Each number is 128 + 32 x the weight over its row's rms, rounded and kept within 0 to 255. Layers, rows and columns count from 0. Numbers have three digits each. The size before them is the row's rms in percent of the matrix's.

# k: layer 20 attention key, 256x256, rms 0.0931, rows 231-255, columns 64-127
# q: layer 20 attention query, 256x256, rms 0.0907, rows 232-255, columns 64-127
# v: layer 20 attention value, 256x256, rms 0.154, rows 128-203, columns 64-127
# o: layer 20 attention output (transposed), 256x256, rms 0.144, rows 128-202, columns 64-127
k231 120:111156164156108141157150115102112186066117143176111111109134052113144067124119141091146169162156129081134127177147118087136074143160146203161108136145134165143142154175150139172131133166136105
q232 103:216122063147200146170096135121135127166111146193170132115122148077169120141110138085126223131127135143129128139172145138128117108131091134075078134086124128089142128124101129114158153175126156
k232 108:125188118161138122157090104100111142075087100170089151153137113146116160107176103141088092158150129145173145118145129061169122150146141125157149092092099061112167129095125143128104141122133087
q233 093:120152148142094131101105159110190123128179103162138117162127169120150122154112080128100147156094145105134118113110148130159155173106160143114082112140151129163161108107137106097125150123156140
k233 121:182103125154110131145164155130114128117162152157179170130078116105094133140086130058128123176131115120123133100190157125085177133064151119143143107102110119110145161100103117093159102130069071
q234 110:178163155138166121202094111213126099114110144105126110157144092175086104082161154146069112071065133117140102103100114137167141153136132113164157112122151128192141120168051150092140162097142119
k234 104:199117082119095123144147146161167109101153052142120070161109147184161151134137118068150114104142123121134119133099137135215145081126122176174153106169151127128124221164164130119112073093160143
q235 102:143141133153129125097131082146112171079132124131085141163176147110126105115104125115137116205121182140130124099093073110142155176213127129157155090090154199155092099121110084143155144166104076
k235 097:154101145105136098082126090139154102157158171101158148135140085087176128129121169120145085127075190139137095075087070061174144155145180106118143140087152100144098110098114133149111182141123124
q236 105:129106159105106097114103148136162079110116132119114073117131100110138067163149168177151136135100063134119194104155110156090140132170083128079105120138129152114162147064132173126106092098135112
k236 105:110112164086118086165109159125107110067087197162132093079124124117087145180120107123127149169089112122158068076109130130104103158162152134157145139153144137116137144089122156101138101118182102
q237 110:092107177133131092055130168077126105099133166169032133123181136155182147158107108131248083093154134164100161143145108104100150181108113103168089104094089074133122140113126149118121126143133145
k237 112:135123088115134137169142196069142153099160151078139111153161103137112113180141112075102108164092089150103127093142162097120185145119163149139127140080130122101090154110144128116172158107119194
q238 106:074100110108087126155138107148181154067111143117114149148119156152116149083112144131142037119158128124086084098169106120088149153107066146154146135089116090106037117114156086128143130151071100
k238 109:153178132114072166130153197111168103057118130106160093089115139175130123138090199108213176135125120116151068110138113164150126158118162066106092119047128175063100070135074170129109157149131153
q239 108:162136074134148105127118204164098123117091113141118124171142110104087186151080130140071196131153090154108073082126105112109152132068117182131110124184136141108138157152116074128121138125046111
k239 112:128150162128084089103157176108173116106089076158088115196161119203170161104079118085093156092095099142085125124124156109107126118073133145101133120123184146133137083110096111113112146161128130
q240 107:124070149186119108139163141111101084143126152151172132102168092144132109139100117100157153129145119128152106160135144170167132138097108164118140119108163046154095132144096141124210090184113149
k240 101:121129171127097066141114106095112155134191158111145064113128142141159191126144132091136060134133102137124114091131121069111093127130096097072109109073125175140069118086090116153085109176164194
q241 106:152123136098109180149142127179147100094154092117134194150141156175108154100168125122135176139142117088120093154119127122165157111123103173101090121106137132146113112150122176132138086123094128
k241 106:184155098136095137101132166135140081154101141126070124148176125098112078158120207116101148141118061077152125126124196131088099136143104114162142123204050171179181126122129094108098125124135167
q242 109:100157128123120098078110094110200139130128127123121145126081126094095099114173094081168135081152163117159097199089130077170125151124104134122153121181110106100091102135144158139120132083177132
k242 100:124136069098153105086146133105137132153171118108142165077146135092137103118117129111128159112081169093157126190099118110130122151129077158088097142118124175103138166148116176106092181104053187
q243 114:180142101111088169156097182206086075134091081130145131157204098132082127126169121108127183086120124123160101080126116130141172123073166150138115089104114126234160143169143102110118115114145107
k243 118:200180135163123092119132129133151134135145100077051142138153074159075133103156165118115132150152161186080121158134107168119122130144182046104141104156142105149102112162166141147125116111179091
q244 110:128140175084120079141105100091168121130176135129099183133105108180122090099147135157101144161103129107082103123149112116106150180058151175150144096165082129182142118100134150093081120107133148
k244 104:158170104113138087135131120097108144103151086161156105172130077111163118142087167140065136089091133128134144155118143127138179142133154137139103175076142169080043099147100139156106153158119116
q245 108:106077151122109125104162030123178078170093126124107118129095162128161127150110145171147180069125038123132169115188214118127149108118162140103123115148132044143122104153103107145125167087080150
k245 110:104125108157176140160158173056141093136147137111122110152059066107141099113190165117118107109163104147102184121177133112115066172164162147093057120136119168154115135142115159132152176070103097
q246 105:077228182126133155090080110111121071122117163180120124093156134108130152118131154127097150088162065132133123125121129165108059090131194081132105138161141039180098151138164168142121117133085101
k246 100:062133111150117116196198098153159090126150122115130151149124132177128117156131178161146096168137112138087132090108126130124147154109106163096147096135172191158134092146107120160111089124150173
q247 119:096091084152108176085131188136041130185131080105144144151114119130128147161120132144154170154087140131177158108151111190158124141143164190112168149165083151111107090143113113140112127092134122
k247 116:056158145110183158100135105109117147173130090160140095084124120161125092130137171162149189110088157107107071120142107151078125152095123149134183160172093165078132141200162190098107108121121127
q248 105:116150136143116088121107141141104077152149111082121139171056124152080137077155130107135119135056134099070168130155141156106118154143133152140088117129147194145131155167131087157154077068104126
k248 102:118090155098127132139107084111114118159126111116170124093192102199115140122117156159131112164161165151069138120172140147166114176130141176123121168128109106103151133099102148107140144141084147
q249 105:130131054147087109139125092089150074143113136113178082150147120172145116179129092128119153138158160132126166156137098120138136150122148125109153133137119118115120183150165154125098133126093138
k249 101:132105121133109121089126111079100107145140119248116135185125169152196159135144158170141192119139123098182081070092094102118103138091126120155129112143080095144094122134127190109184118124117177
q250 107:115134081053080101111153127125111075115122164049124161161141044131118070153074147069111135130122142191103102125151139113125120130130167165197167113140180097102174121102102164090094149082128162
k250 106:135117107140139027154133153145140188134156120135185095126169131073134082054147169133128115071115143074135088192111127137156151138116194144194124117127154187155163100145139118111161129098121148
q251 102:083122084188142122179116171097135085054162168113104097118160162116117146170080162151100209115155130188153137125139144123108130093097163142139119187118103112135129186092098149151115134116107135
k251 102:101104162145149141104119101158157143109086114118080118140070135085096132126160092087093180146171152169100096119085052150107141149112126111083131176131169076134116167112149143088130128134087138
q252 111:076116065135170100069128153109106105037161141105126131149095098126083151103155115206138159159088175149121115183133067097063114146155155185133160154094065104137126147142089160086102228115102145
k252 111:113109118130142139090160155113099086087133077122149074114170132103089142136166102111141087145141157152151103162126110159150182097073116114142182153112085127171120112154134139112105151093143124
q253 107:126142143155158112171095223117158186148122129174164084138116090151123159122076180146132203148111146128078144146107148189116141148160122105119113107127135090152158109177163137128134127116132111
k253 112:108178141122187097108106106111121106101087123140103089145144089169147182124185074136113119099124130131124144110141112152080119104140154092080140147169124157137119088118156184177160070102204190
q254 108:134141080139123192161079158090173150120187113139093162177105129144127160100148102171141159152185060215139077125109084144134158129113114081137133093175116107150126161094039131129166149118059094
k254 107:095097176113106082130128155156156119115103130113097137194145135111134199085168128138151092095043073106176117086115083141178161146116119137118074092138168076140097117108091092116074107140109191
q255 107:128079112130102141154141106098123195116178159144167167104128119112112077073117103116107140150116130213106121182121118108089195143100154147096133123173109167150081092081214107089127127148111140
k255 104:147097137166169123148125120109143115152162124148146105150128123119182152125162155207130129111129129194139140147150131138145165145084120180171155182058141219135106186072101083126106132113133138
v128 089:166083079153209092089155134159157124120131048138116126150157076200144128101129146134141067124143088134111057125181076122079123145131101194104138142162100102096157120150102149108114086123122074
o128 090:168126170172129058096171135138104085208174086134066122135109116146176162190128125125186125133152109128102121194099119120119125101114113167114087124088154098076133086137098141183188139127145137
v129 086:089099100172177096186102119127123125146089208164127136113103159157134121142143160124117124133124107128119120059138063150123172173109153199087105143078093123115148162106050130098104114148137076
o129 091:129109162096065079089168102147125135113167155132046131135135147163125102112175101143136104182139120156119117087093105113143073141134096138073105060160166114128116140188117121082107100190160101
v130 084:149132163138097105145136118085133130159077123145137135118125121182175175146133122149130117139193136086176144152096147134123146111103090171146142149133218122073115124111073096163127098164096203
o130 089:085168124089133161131147096177073186103097177155140144093127098134111165115159120089111127134119199073140162154120109118121171129137124115063109091116133183129149098152138132119210111074130093
v131 094:191164090115139179080181168171127155129162203148094156161130110066114085109105105153134159089150104186146119077152126124100116076161102170112077106124176057123118120118116179094114211096101147
o131 093:104101104126148079134064063092127131148119153127165154151098113117115106109122156163136165106065132124080097101165124130126160148118154144125115119088068127166144050112139171084114166086093132
v132 088:098099091121067190170134100154161167182151161163056100185110130162119141146127091152138147156153165144122110154111058160108154051130139115132164137112083152155128105095060114142103125179152113
o132 087:103110153090085149150157096082100099137172126141196116123144132126129109175130082118128166072136157143143145160162101092149044129183098144135142199141154097134079197149147183121111120169148123
v133 091:141112140123146155141137169108109210144109122041142127131112100154160106148121123127088174132127068140110161087179164079126111117118105105095145169054124076128089100182173057126142120164120125
o133 089:073140159094133141147127117138140148072117131105083127189146094123136108096098158136121181148132148086124132128128176092138177164090109136157077130098078104171171109088137083129095131207114149
v134 088:124085084121132122168093108124110113116196128118099099151149146097137081168070210137131109056241078150123102130131135159115186100109143096160130109151076099062104139126070094116148197149134092
o134 092:117077172093098152113126070133122111118127119125064198132134147119124038140131152138158084110144094107130130178108167111126079135110101172133123180168146091136126134105169068148150164109154125
v135 093:127107147073136109123188157102103163230144126070140160130133090162119105101142155087092176159115141131136092056135042158112117188140086107072130078105054181126125112140141135167078111146182138
o135 094:105147172074127081105137151132105120120103100080159160089109127132132143175133153079058109166116143169210107137170129106125092125094132203144150134067124199157116120125047109157142077181162152
v136 100:163108140209140088139105082126125102158121135110152159136122057105158130137126134161087179120128185127085123141092183120104081155164144096101139190134122138131101143098166091135086116203125149
o136 101:140154145109105139107073175138126146160170151128120112145162145168178149112163123146109099119117158119109102138100193128092075097160097117142094121142131164153129115069159115162157123151131064
v137 095:074111099132095097132126118165125148136110154119114181152167152099138118139122103121134149097116143139130115184148107062163146177174158109191088060048124129122050141152127213162150092110139152
o137 096:125107144177146084160121185110137066141105157131063135147188113151121140166145128123154158063142148176225141175161088133122109109131122133149111117104145072105123167130160212130145165146136104
v138 090:106146153111090119144142106122138180095115155148121087151134124146142088103130139077096081087089096176194094113163137157132098129138114098103111093139105129192110133129112127152136102114184047
o138 091:165134104139142105149142134134095119104128107141153159109139133096115087101148083127144054108151124124151181144168041111159129125084094133092100114191142100105148180111102176141140169108183093
v139 090:124151119156153158158138118192131155149192178152117175132101146158163163170114159143130138091161135147144087056114146073172166087069147111080157122165136154129115114075095099173131132108105092
o139 094:172081108136153138073127149163162138136148196122122175099159147110171148111125140119148105113143172099153118073120075100196153171131084070108185117125158173124114174082161080138168054135088079
v140 085:129110138061151167133077149117154122151154085130062088107121163142138083126103099146094148149103120157088105126155148106163188149087109151143116117039166103163140141129078119131102149087151102
o140 089:126132154143175086169110158172143071132185092120175141107140062126139087104131141176162150092128084147120102154166099116151170120128129196145190141050178082083069145149116139103137166134206104
v141 088:111095134147109131105089138183186113151099128111097063129138161143165148140106195098124109075075130123180157131189163104121128120087097147161101104163126156139163141124203112123167120143159131
o141 091:143143140157099187124093122144141165159094102092082121156157100137157095107129115151150108154099129144119166094108146143097137134115172145124145099184180094127211134146167116172127123083162171
v142 094:185116119183129106142074158099143136077143205112108119145161180109141098102113130122137125127096161134150104197094142099133082146138148136194133132114145155103101105142093121164146150133082129
o142 092:131117102170101114090082093111114137166103179181169121108125134142115124140107154111154148060128116111109113205108098071137175127122103071189105120134091149163168126152122151148185134141074093
v143 098:181107165138119188160136195109092103157132169081104070092149136124163118142181131122111162089148167149092160148125111143148133090166121086092144141132130101142101096132143138185111101082092103
o143 099:069111133130091127139145129155109083121147113091135099111138118100113099076113123120090203083124144103144167145095171168114151123133122119135140185153072124104109104130142146108115138102111120
v144 096:110094111172148157158135062133123118137121137127148120110143191102147169098138145095100144121135053115119138144162151136091123143169087115099127146143110128117179133099129127178165081199160074
o144 098:142118094112176147128080120077135124100129068133154146124172133113068150139191133150215133102083047106143126139146127097090163099075163124094116096092138086139155147101072154136108092096076168
v145 093:102135168114121091127127124134120171041156145092169064147110087152104118108115188115150147126074139089165129118149076146152109125145108052093183168173137156123116135112159170130185092119195144
o145 093:171177147105116111168162117136113171080139142127203099186081103144131105096148084114171095139142159106126152079115113152084150160118153061128163140151143146120113129124125157135113129112088190
v146 090:136100085102133173131158149172139145158122141146100099069100137112081077164125230093150169095113115145128112141103120136134147100105133122127151185126137114105224119115125106153154146094090114
o146 091:086113136085134135152164090115095107146137126090102086119145138099169171134095127165148142105111013127151167140102109202163129135101159107128149154191120145162102059102131136106151104156059108
v147 095:065163085114141105105083140201137140104131139120123215139141101156204142128180127077098143073158087151085118157089121128133120159142140090064189135140071121175121184149148102131138120110147132
o147 098:109160086073132163116082129164140141095095169104092128154077130106094163108153184151105146151146114134123172140073172117195101118090128132099166137144117111115139153164094071120135126163123099
v148 087:153136121095152200158112138183046105112083136092135080161133121082107117091127182182112147110136115085103119121098130120115086148124147065109159125137138126065115162083130080086160094132097177
o148 088:122157151167135153108140173148067095106131166151150078133054122092145110124163125122154152173123144153134141086164113112071113175152149142112117154117116091124134091114190109119148182144113134
v149 086:126133173104124086147160121178121134134129169117127136105075122156140124096137117143163070105148120135164137064112104182142087165118059154118110153172197145148105187124125085137113153099138095
o149 092:148184152097144147120122208154137104116112134179080149123112112091124083110130162100126114159135114147120121094094091169077141142112128112180131115123079152119154159146149096165101174091090113
v150 098:117149111162151188123121122065134132111112162147077107045100151143155096095115110093030093167142109142182152139068054146194172111129148143072144134163141147170099173101133117112155162151080114
o150 099:106180127162128162138054118115144134099114094067132119159111110137095119095129146097067184093152064131127106084120189090233125161104115103107103101152112100135095177114106115105181079102156086
v151 089:139138085138098073093144197120114129090120088087177143123130146162172160144118116100069102088136159155116106152144107084079135173133115042168102180125131101162136165132177091124122171097161117
o151 093:149177128142106152149095170135118124125129140152171141151148131118126171102094149120138151093104128136157122058184140159131163135148155093138132136160133136132148131108142147174072147103131119
v152 096:164092064150071130145127132139214152174076083116126105103164132192194109157139149169098110120152101139127091150101143162114113127141133112119183170126152107182107167157080080075177137103176110
o152 099:163149146103097127129148115082128144122111116098197153126097139156153140093143178136121173142124142137076156157096122121139130168143121100117154153119136136183095119089122194157096122165189131
v153 097:165081192150084115140086175079117160166093073116119138112109115092121070124133111144126155069104083135151125062185129128143124058139122136115099147142097120163138135132125098186108145184142126
o153 096:157128160133131126159086128091121136144205099090123133146154142131092123056148196087119099102128154095036140144154146144145144088175173088134116123049058162114112144103209117132094152125135072
v154 097:104136136079150168140108080147122132114124148071130135180047162079106117075091126122126087126114177154174130076133146118155119133113072045120098157123130090181100126054124131157141104110102124
o154 094:163162137094165108135141130168120159116118151122111097131094110054128146081089109095125124066093093172143176122158100170150110108117110105127134150106064117130107124125108102121068128168139150
v155 084:075092159195158194156091073114194087144151143144154115070098153125149149164102137138108145146133102143126092126162129160100143145200109154184077087124136167188114131087114112102148122145168144
o155 088:115164101132176141192096173087159144104124168089138145064120143162138130137120141168157109113135084110134073136144084158111114099154130159166079165178134137156155133134157156180128127136143126
v156 096:134120097106090108143139093148076121086147170152105174119142145147133084080194175121078130107143087171106121137163133137158090166095074117058120074127144085123127135102075169080176149163092115
o156 093:146124143063122136102093089227101145072151135119141136056085128134162079121166110166087176116124068084132133182125128138107133136109144043128160107115088092104163172119151110052129123107163124
v157 087:107119078159115076165157094126089146078197117105140137179110185153077167124181131163165140122142181139132174136131149149161114164091140129103099136156131088157124144172136100174172189055154170
o157 088:128127084124132115130173146130151171143067174143163124149146093159119118088169196133185097051100110171091142104137106140102053155153107146185135127135126132139130170126099054146130206121094147
v158 097:142133115128143149127120119090082118120125061119199081126199054163104065084148117101141085073118198120168154155093128111124130154166176125158127095111102137134172185164128162127092069149160190
o158 098:146115120126137136118069153119076158114117120199110145100153129148101102131109132134096075147139174145143172101114142128148147082148129163161149072173107089076127105162160146109105145156134172
v159 096:149168139102101085120141113169111123175175104134117143056147111087140177129116133129126089145123200132089125156097100109122203182111092151112180136122129114140137134142139155139219132110160122
o159 098:155160160133115096102123126130124073128111150169097129107151112142127172083115178105092070118097149125111081102102124096110143180138090147150168123099172125109190132154103144125168120095117107
v160 089:156147111133150084136137136104128086146083162079138093177087136084148151119061151137126196173094156057080125111128130162148116087100134160075096132086091172176148104100048105124166117123168094
o160 092:128133133115076156100159153164178085143119124153157108134078129158135114144118175126154144098086117164134149149076126086059127143106123092089142108169171158177174153121129125106072107156095145
v161 094:154128164087092175192104093138148181117106175123147119112109134073077129086165110156119168144081096139149091176077117097159157114068097147150096100111170091108114155110117108178152211161152064
o161 098:062107115087112151128150080130109161128107149168140074132090126118134048041128118112068129152156121136153108038154106068109166158153143157190155131173088111132121121116086088149048151125123095
v162 093:125114129117155114199096171116156130144073142082165155126094109146147095146109175052086150131123070116086076112106181111137147134096106130115177166136156213124092092119177147104116103138140172
o162 095:082140119193128176114139117137144191127129086080156126127102065067114195151102118144124131122161119140114115092092148118144159167089132120131122116128112137078073187152155146143161154111106130
v163 086:095136115126114085069096111132104085149115092149103080058131124127121122153195081159186127130081138190104177191119192073112099141085144121092121126150165108141127139092130080128084169094152110
o163 082:082176083151134152140100139134119157053118121055116100146137171077112147092155110186132101184149118210075115150127115128122163110112174178064140205141101114146130079138088161133109141135132103
v164 092:138129173081147101179150126079143176121092146147193118100124162096146177135148155103064196162139153121127164098177183163139082186122148137129127116127066113168128136114139080142097119112123133
o164 091:164105160137157115119132140143160143091086129101197123112140112133124105152125127184147136085171171110106045082118140193163148121084124148113116099105124145132129120168132124153101100157064137
v165 089:147131079161138130110142138114135141172110165113175084144103150076124090151121085188127109129152155143148155119114177094078136153164073064125098153149145173080092114121066146147179061189117074
o165 089:145154130172101119179173138128153129190158110121108074139116138149080151171190103150192155125108104103139143157137147076147111124137098102154121196134153121065127075111067141122086092155104155
v166 086:125174127144118125140110146105157182134107116099127071151155149130184083143099100047079170126129124138156153122123133100144177119138121101129134075126073143104116098121079131164116168137099192
o166 091:117154131155114143113118067119194140145102071137074109146104078146111110115151101111137168138098166102109106120138214112143158116081178140090112123142130135129144116088140137126179142101111119
v167 091:121160129121135179168119134145074073145167210122123087139166135165085098151134131069132143159131070167130141164108118161079148149151151113070194150144112106141140085132147105118151137151113131
o167 089:139145153115147124181125089107111074144137172081087098148154070142129074115135030166117101121138173136100140111163094108165165159118125131068089104167176148115080091103066073108072115124122142
v168 089:126097112131121132135155091128158100095088137131155074154083089121081146130113112094155142160157119178117126123127160147133074086066062141125100067145125128176095054153104100137136183121179104
o168 091:110113119100151130133129115132118123162138124192172157120169102119081181110142178124159154126116146142130150164090132126126143108056155104147166153100092151184121109125162125175073188144157079
v169 095:145115163076145112107213148117174145162119135093161165113138078173107136089150103137169172138100119172163123117155052137130141126100162197180113180200170178106184131070136171131134142175135146
o169 096:119149191083132080162129132085122185196125127128104098055143136104145196120153169102103089122145102151150126124143145142134108125210093144148092124076147153126135086116127108139121079108118157
v170 093:069189155073133156154154086160077172121195094142141136100130083122114099201137177137134168131084163117111168081103141174147119120137128117069119144201151076079155112112133098121147074161111147
o170 092:096087130125150157134152144152180128140146159116099167121174108130125169147085088188141112103173172110159160120099167152113081084096112155061153150100136105146135122144140112113119103180121128
v171 094:220141137082181140159171149079099161150154157158118077155121095163172179140119122117067128177158123169129071160095040121120175063148110106148138137172088143093149149150132133117176137135111192
o171 098:117102215096139148142130087087093150144140169177158121123138096113075115103148154126107131193128149154093122123111095120164151105140127129162136117118106141161173141125136161164134133141130135
v172 095:099103146209141151107153137120072130145093119121157183130146109115098190091072130052138136129100122160120188120164134194125122127164148078165141107124135109149155144075102138148152120132143041
o172 097:111153148184057095157137178160054108120117076089121176133201139137087122083138118115155100129074148101101164142105150116120114068103156153197138116154121137137132131157171119131117131091102134
v173 089:163093117115140162143093120083131070130090104165097105148095199122112072145188131098086113162174175094067182161135149121095202117108116147136141083074187124170154111089158147120090140139171160
o173 091:135113121146089141114138074048103129110116094110062130124153156162109091133104141143083130164124083116125099154131175141101082063107178186109123100141205145149136136132115117127039131192211160
v174 099:148121123146118155107139114141151130123119103130188098134160126094126131160118120088100134087175171113149207092136143156128140130124093129091152112094106098135138168087170180167046077124185170
o174 099:125167133120136154145103149178106126120097093132167154120098150076109102111162141174073135129113150114137136088153168154131119073131137144103178113141091143153130164092080132162110069095137148
v175 091:117107129161124176116104212153163095176110105147132110135098146155160118105122128122162110140115177167146126127117149156121099193170113151126096046198111144144136115199098186058136134138125107
o175 092:169111166126111140142107164153106136146108128074137127069121081156192184125121070144139078149103169176099122199125120108122127135071130120171141117069142093128108126152164155119180116130113167
v176 091:145163120142145112103082177139164158191143100107092166130080168088067115104159110110149114184192108113165148119095132129118147115115113142120149080111130133125104110107141153132089127112138124
o176 089:181122081135144093141156131111073133118122121124138097155162143166131108081149127096126158044118147116161139063090111139127129119153092113102140115088194131138110102134117166128125157131128108
v177 092:120146050146101080088150172135123135126168098132133138140172174114164170135104083209174124157111117091080069152178141123186105103164121168151098123073175171186147169160098178152113174122038129
o177 095:150173064182094129112134162142101124140150178164148144084108112155137099131116172173180160091117099070132077101131152154125126171119144152153075106169197118154105100135207186118121132137111071
v178 086:148114128122092093165061178163146105130132181125140069184122153109117127104197133080192172171168135094149118176139144141148143126073082116105141134114103098120128106129100137065108108166094118
o178 087:124086167154127139092185142100152145124105149091162173105045159130126090116128102142166167145133118109133136153103150132112082147111157086131140127078156057141118174103107130119143156097130114
v179 106:154140060143134149134174088122108113079153126147094094136133121142102171081125131162201134135113119109089197115152080112114122177121128072031078121108152119117101097086105083108112118084085135
o179 107:137172120154133084115097115150097119135145116134135086085097098179110130108157088190185129141141092140086111129147082088033106121118121113132109172114142107101073158157110050107163169128140127
v180 088:114110087094089125139136113126109120156127126164148172099075100137158155151123096153150107076181117174063124166156145155111167132160121107113143132146163118150115089113148142151127168142147111
o180 092:100178117081063125180072091100105179097101157112138150118094080143164147055099139139145163100131107121147154113137128104170100129165120069122153098148154128108113125098188112151096076046118157
v181 096:101155126170106142193131113148120124127136095183162102147149195150160134127126070134188085189119204096130108127147120114156185068113114139091125134093129121123121059206136118102057165092067092
o181 100:149122124128187143118129147137119132135107113188168112105136148163129111139103105119151116136118138137070113145099109052066082105175072058111105142187157104153088112149163161135122156140139147
v182 096:127114111144114101144166125153103136136121180162077094147191070177146151109086139197126140096133164163117181128191107073103084150103111169135122155088109119098156143113137150199118078103144218
o182 094:106172137126122124153140108147115122109113178169128085117169138084103127118114166100134108100108134230096140143142136155104141151168088172148172169103139112085093118134165175096185135141123151
v183 094:136092085128199029132096166116155141151112184108119157101166144105137143090095091164105160114110108169141076166144106057084123136139044168161095158112181123116173173085141098080126075145144085
o183 092:162191109099144033097117149168135138182115206139157080107130142152108092103118086083115182066144116126138147104142121118135156133113164181191112111132089082078160124121110096148105091127121124
v184 101:139128120133139196160152075176134097146101162157151094092135129109163162126131171156104130160166151071129107141077107133120191152102165090088122075154130172129134194078111105086083122134109124
o184 102:148171175181150145140110125128119146161131133122178084057131140114154144140154113173121141112074096126143133117154134040149076107101134090092100086080205102171090109133065136104137121129134144
v185 097:104111109133134102096066091130166071127096112098066148063114174026132105143115167159162173141093128092130104189123204135184161152080145156099124107111147083142148107196071126114133207136093151
o185 099:155142096100114133054136141148166189097120122021108162092086141117108082137111173150152126123092095156164101166144142148083146199107163107114132126125114077124118194184154168125118159108089147
v186 094:113175137181097168178089131148094103101093170140075084127092161117110137166148171062124121137121175072107173124212137130152170137150163127102082117153125107093080112085141153098100126156127121
o186 090:081128163105148093084146155106179090063060126108065139078126119126152097184142109132173134187135113175163066093156123094148120108140107136114104085176119124103102104121083110097082126152088149
v187 090:069165143078131103137096074162150154159097169187127135150105148182164154137157143164152124186145169089181110164175088116115119093136108138181133147082115110169126136206135134121138128181079130
o187 094:104116192172153158162171151149147141110118200095062114136153144156135132132105157140111146100126131156146129089073120116112146100143130168120144144127153091162105116187176161131138151117150132
v188 086:123121118101136131147100125099130168086093091112127091179058151167083148134074130138135112144125086070101156097100180110128084094101161153093161144155124103105077141119178108103102119069143103
o188 089:124147104108166112183114102151146155138128074148167138133143115084148124093108102127169133191116122141084074168108151098105152109140121132127131105159080074175041181078100140145073112122074108
v189 097:112136096114143161126133094117145191174134137125121082169140077104093140130182141138152117149115084142106098104088133141099094107126104147177084156135131118177133160174147179146112111099094068
o189 099:124143135146212169147131159125073103201120085097099117123139091134124119079126110160113122133204174133143144076102112104138063136106145145117079132136170115165179116133112154116126206148108139
v190 097:162162102136179139119122139093153105070105144120061168186159103156128099123116103194130113150171057145061155173132066110067101093151115113128076159187213133105097089121164148139066136162103121
o190 098:064112114105121078114101134110106144118148129152159144183099144136142094129105113150119120156112106165095122184091099122164174146104115135191053135128120102145163093098120166162118153146105136
v191 094:115143091174166165122147105119119147177162101104126080121151091149123156182171176155153086131178093173140092106148162136089147062155131147135159128139120091113163155137149155142135164208120138
o191 091:090069104107168133075113087126095142130147111097092060142120132137093143173133140150115078152070144114061144097167141187151106151132165164164116106118109072108085143114160170146155125120136219
v192 092:142119163132139132114096088131159100129122129165140164125123122157103127116131185140117128100144135069198136160139100133015100143072142168133133129145114117191093172074105042110133176101147171
o192 091:146127111119149157117088060142116125120156159118152123148140137102116108144106137117126101153105177161141052161133137078103073129059156122146088167135091138171114160077177122105158143158113133
v193 092:088165112110141165156151146136163176096128156102186053208088109085117124124075085080188130140091137118130122088149139157118178169155143125147095101107139197106092194224109158141122132152126189
o193 091:138151112143172107156103167071102068112128114092123119157119132151128147153099085220160131132120097074170114084165105089134144079161128158119101131119144148155120142149125201128081158077131136
v194 088:076120185112170128108124064157153132115127126104120150127160112180127170117120126090144137133139125073114129166100158126033095070075175107124167090114132067116131117086133079153151153098047145
o194 089:114173113109074074136147116092115144115109189121137154177145102091159105108113197228116117148138130147118101142056196147091135080088165107102154101174091121174091135106129055132180098161119127
v195 098:105059119086096140130114078133102160080131154157165169113162124175101116065121067067161145093097158180082100157091180161079154108159103089106083101114140098147188086159136174078110116115141100
o195 095:151124110082123081154076093112179050105131117135177192081160136110156125092071113198133137109124174105108190119112072160072118052166125143128108081095073071117146121126129107152108118128117092
v196 090:163185124141131174123161148083172172112149080136138163136118161137191151182123122114120108101118178163142207100160085126113190137142110132145161093164151132112203118157185121092153148151139124
o196 092:117130083121118196119112135130137187143134106141122133128123120120135184145149074081121138084133147158096150125194118115143078126140110117100098107120133112113191136115128183199152123158132170
v197 089:075111130114104151155080103136147102177130112097130136176078147154166125086115159085171158154081118089143131172133123164134133162082148086116104100057196133118138134150124123013107152087132111
o197 090:115143124137102110133183169098084167042130143115110165187051114118140166128112112164143084119139105133117138115100086120145056124146122094183140116103163132131138179157131120123113133115107156
v198 094:107044213154195143146104133058149160154130071148112145115110146132105134148086161101120118183094117163121153171146046133149118119154170066114139104046121114139145173130099143169104077138131114
o198 096:133104162115144114124148142182112127133131041122155194178064153137137078183083101139130134162160090178119122125119121101123100104132118102164160073156115226181137138113112093139132079123111149
v199 096:070150168152146143158136113125164130118120143112081123140180119132142174189094158168104099130161100116145136120148061173160086104133113152136111113120156098095134218105103073126192081127149121
o199 099:097134144116141130149091134187115079098108158142121162136167153161130133169109140130117137169142143154179135132101140084173111124116144116135140128188130177089119175146140120103124109168165115
v200 091:138085088117154101125197130157079132121146133125100078149091100120193168084088137095169060090146122105137118060111116110106148162142140096177124138117044066133160135146139181161127124070079110
o200 090:126120166165090107150146092185108097183141115144099079147135120101187116129109129064152103117084128097146162099183139115191120124147127205149081088100077163125124160149065092154102137082079113
v201 079:113132109061085135117097155114158132145179177112106119122139112138099142141184086149179231057138148173191110145142102103105137104153136149118118049160127147134127074132098096150141108162130103
o201 081:098156131072121131098150141092142130154152172140179119138135159181149112123118134126115184051125193160140112207136124168127124101130150085157138157150108085158167059146124067147133095134140126
v202 096:071151144153143134109131135130146143164170107136089117175076121156116178134116120164126124144096126152104084142170108159123062192138090093141150124110186107175073136043099158108088106091179133
o202 098:124140102126126102133150140135107109147124115147080072113109071205130134177124169072133125156073103135134111115117164121136135226123112145115125152150197142137083113108105144065133090127185141
v203 100:146121138118112112103192122120185103177134114100158169103173116142127097151115129131171126135142089081173118192099082071099174113106179128121104148155118122170117122176117137130116155088130163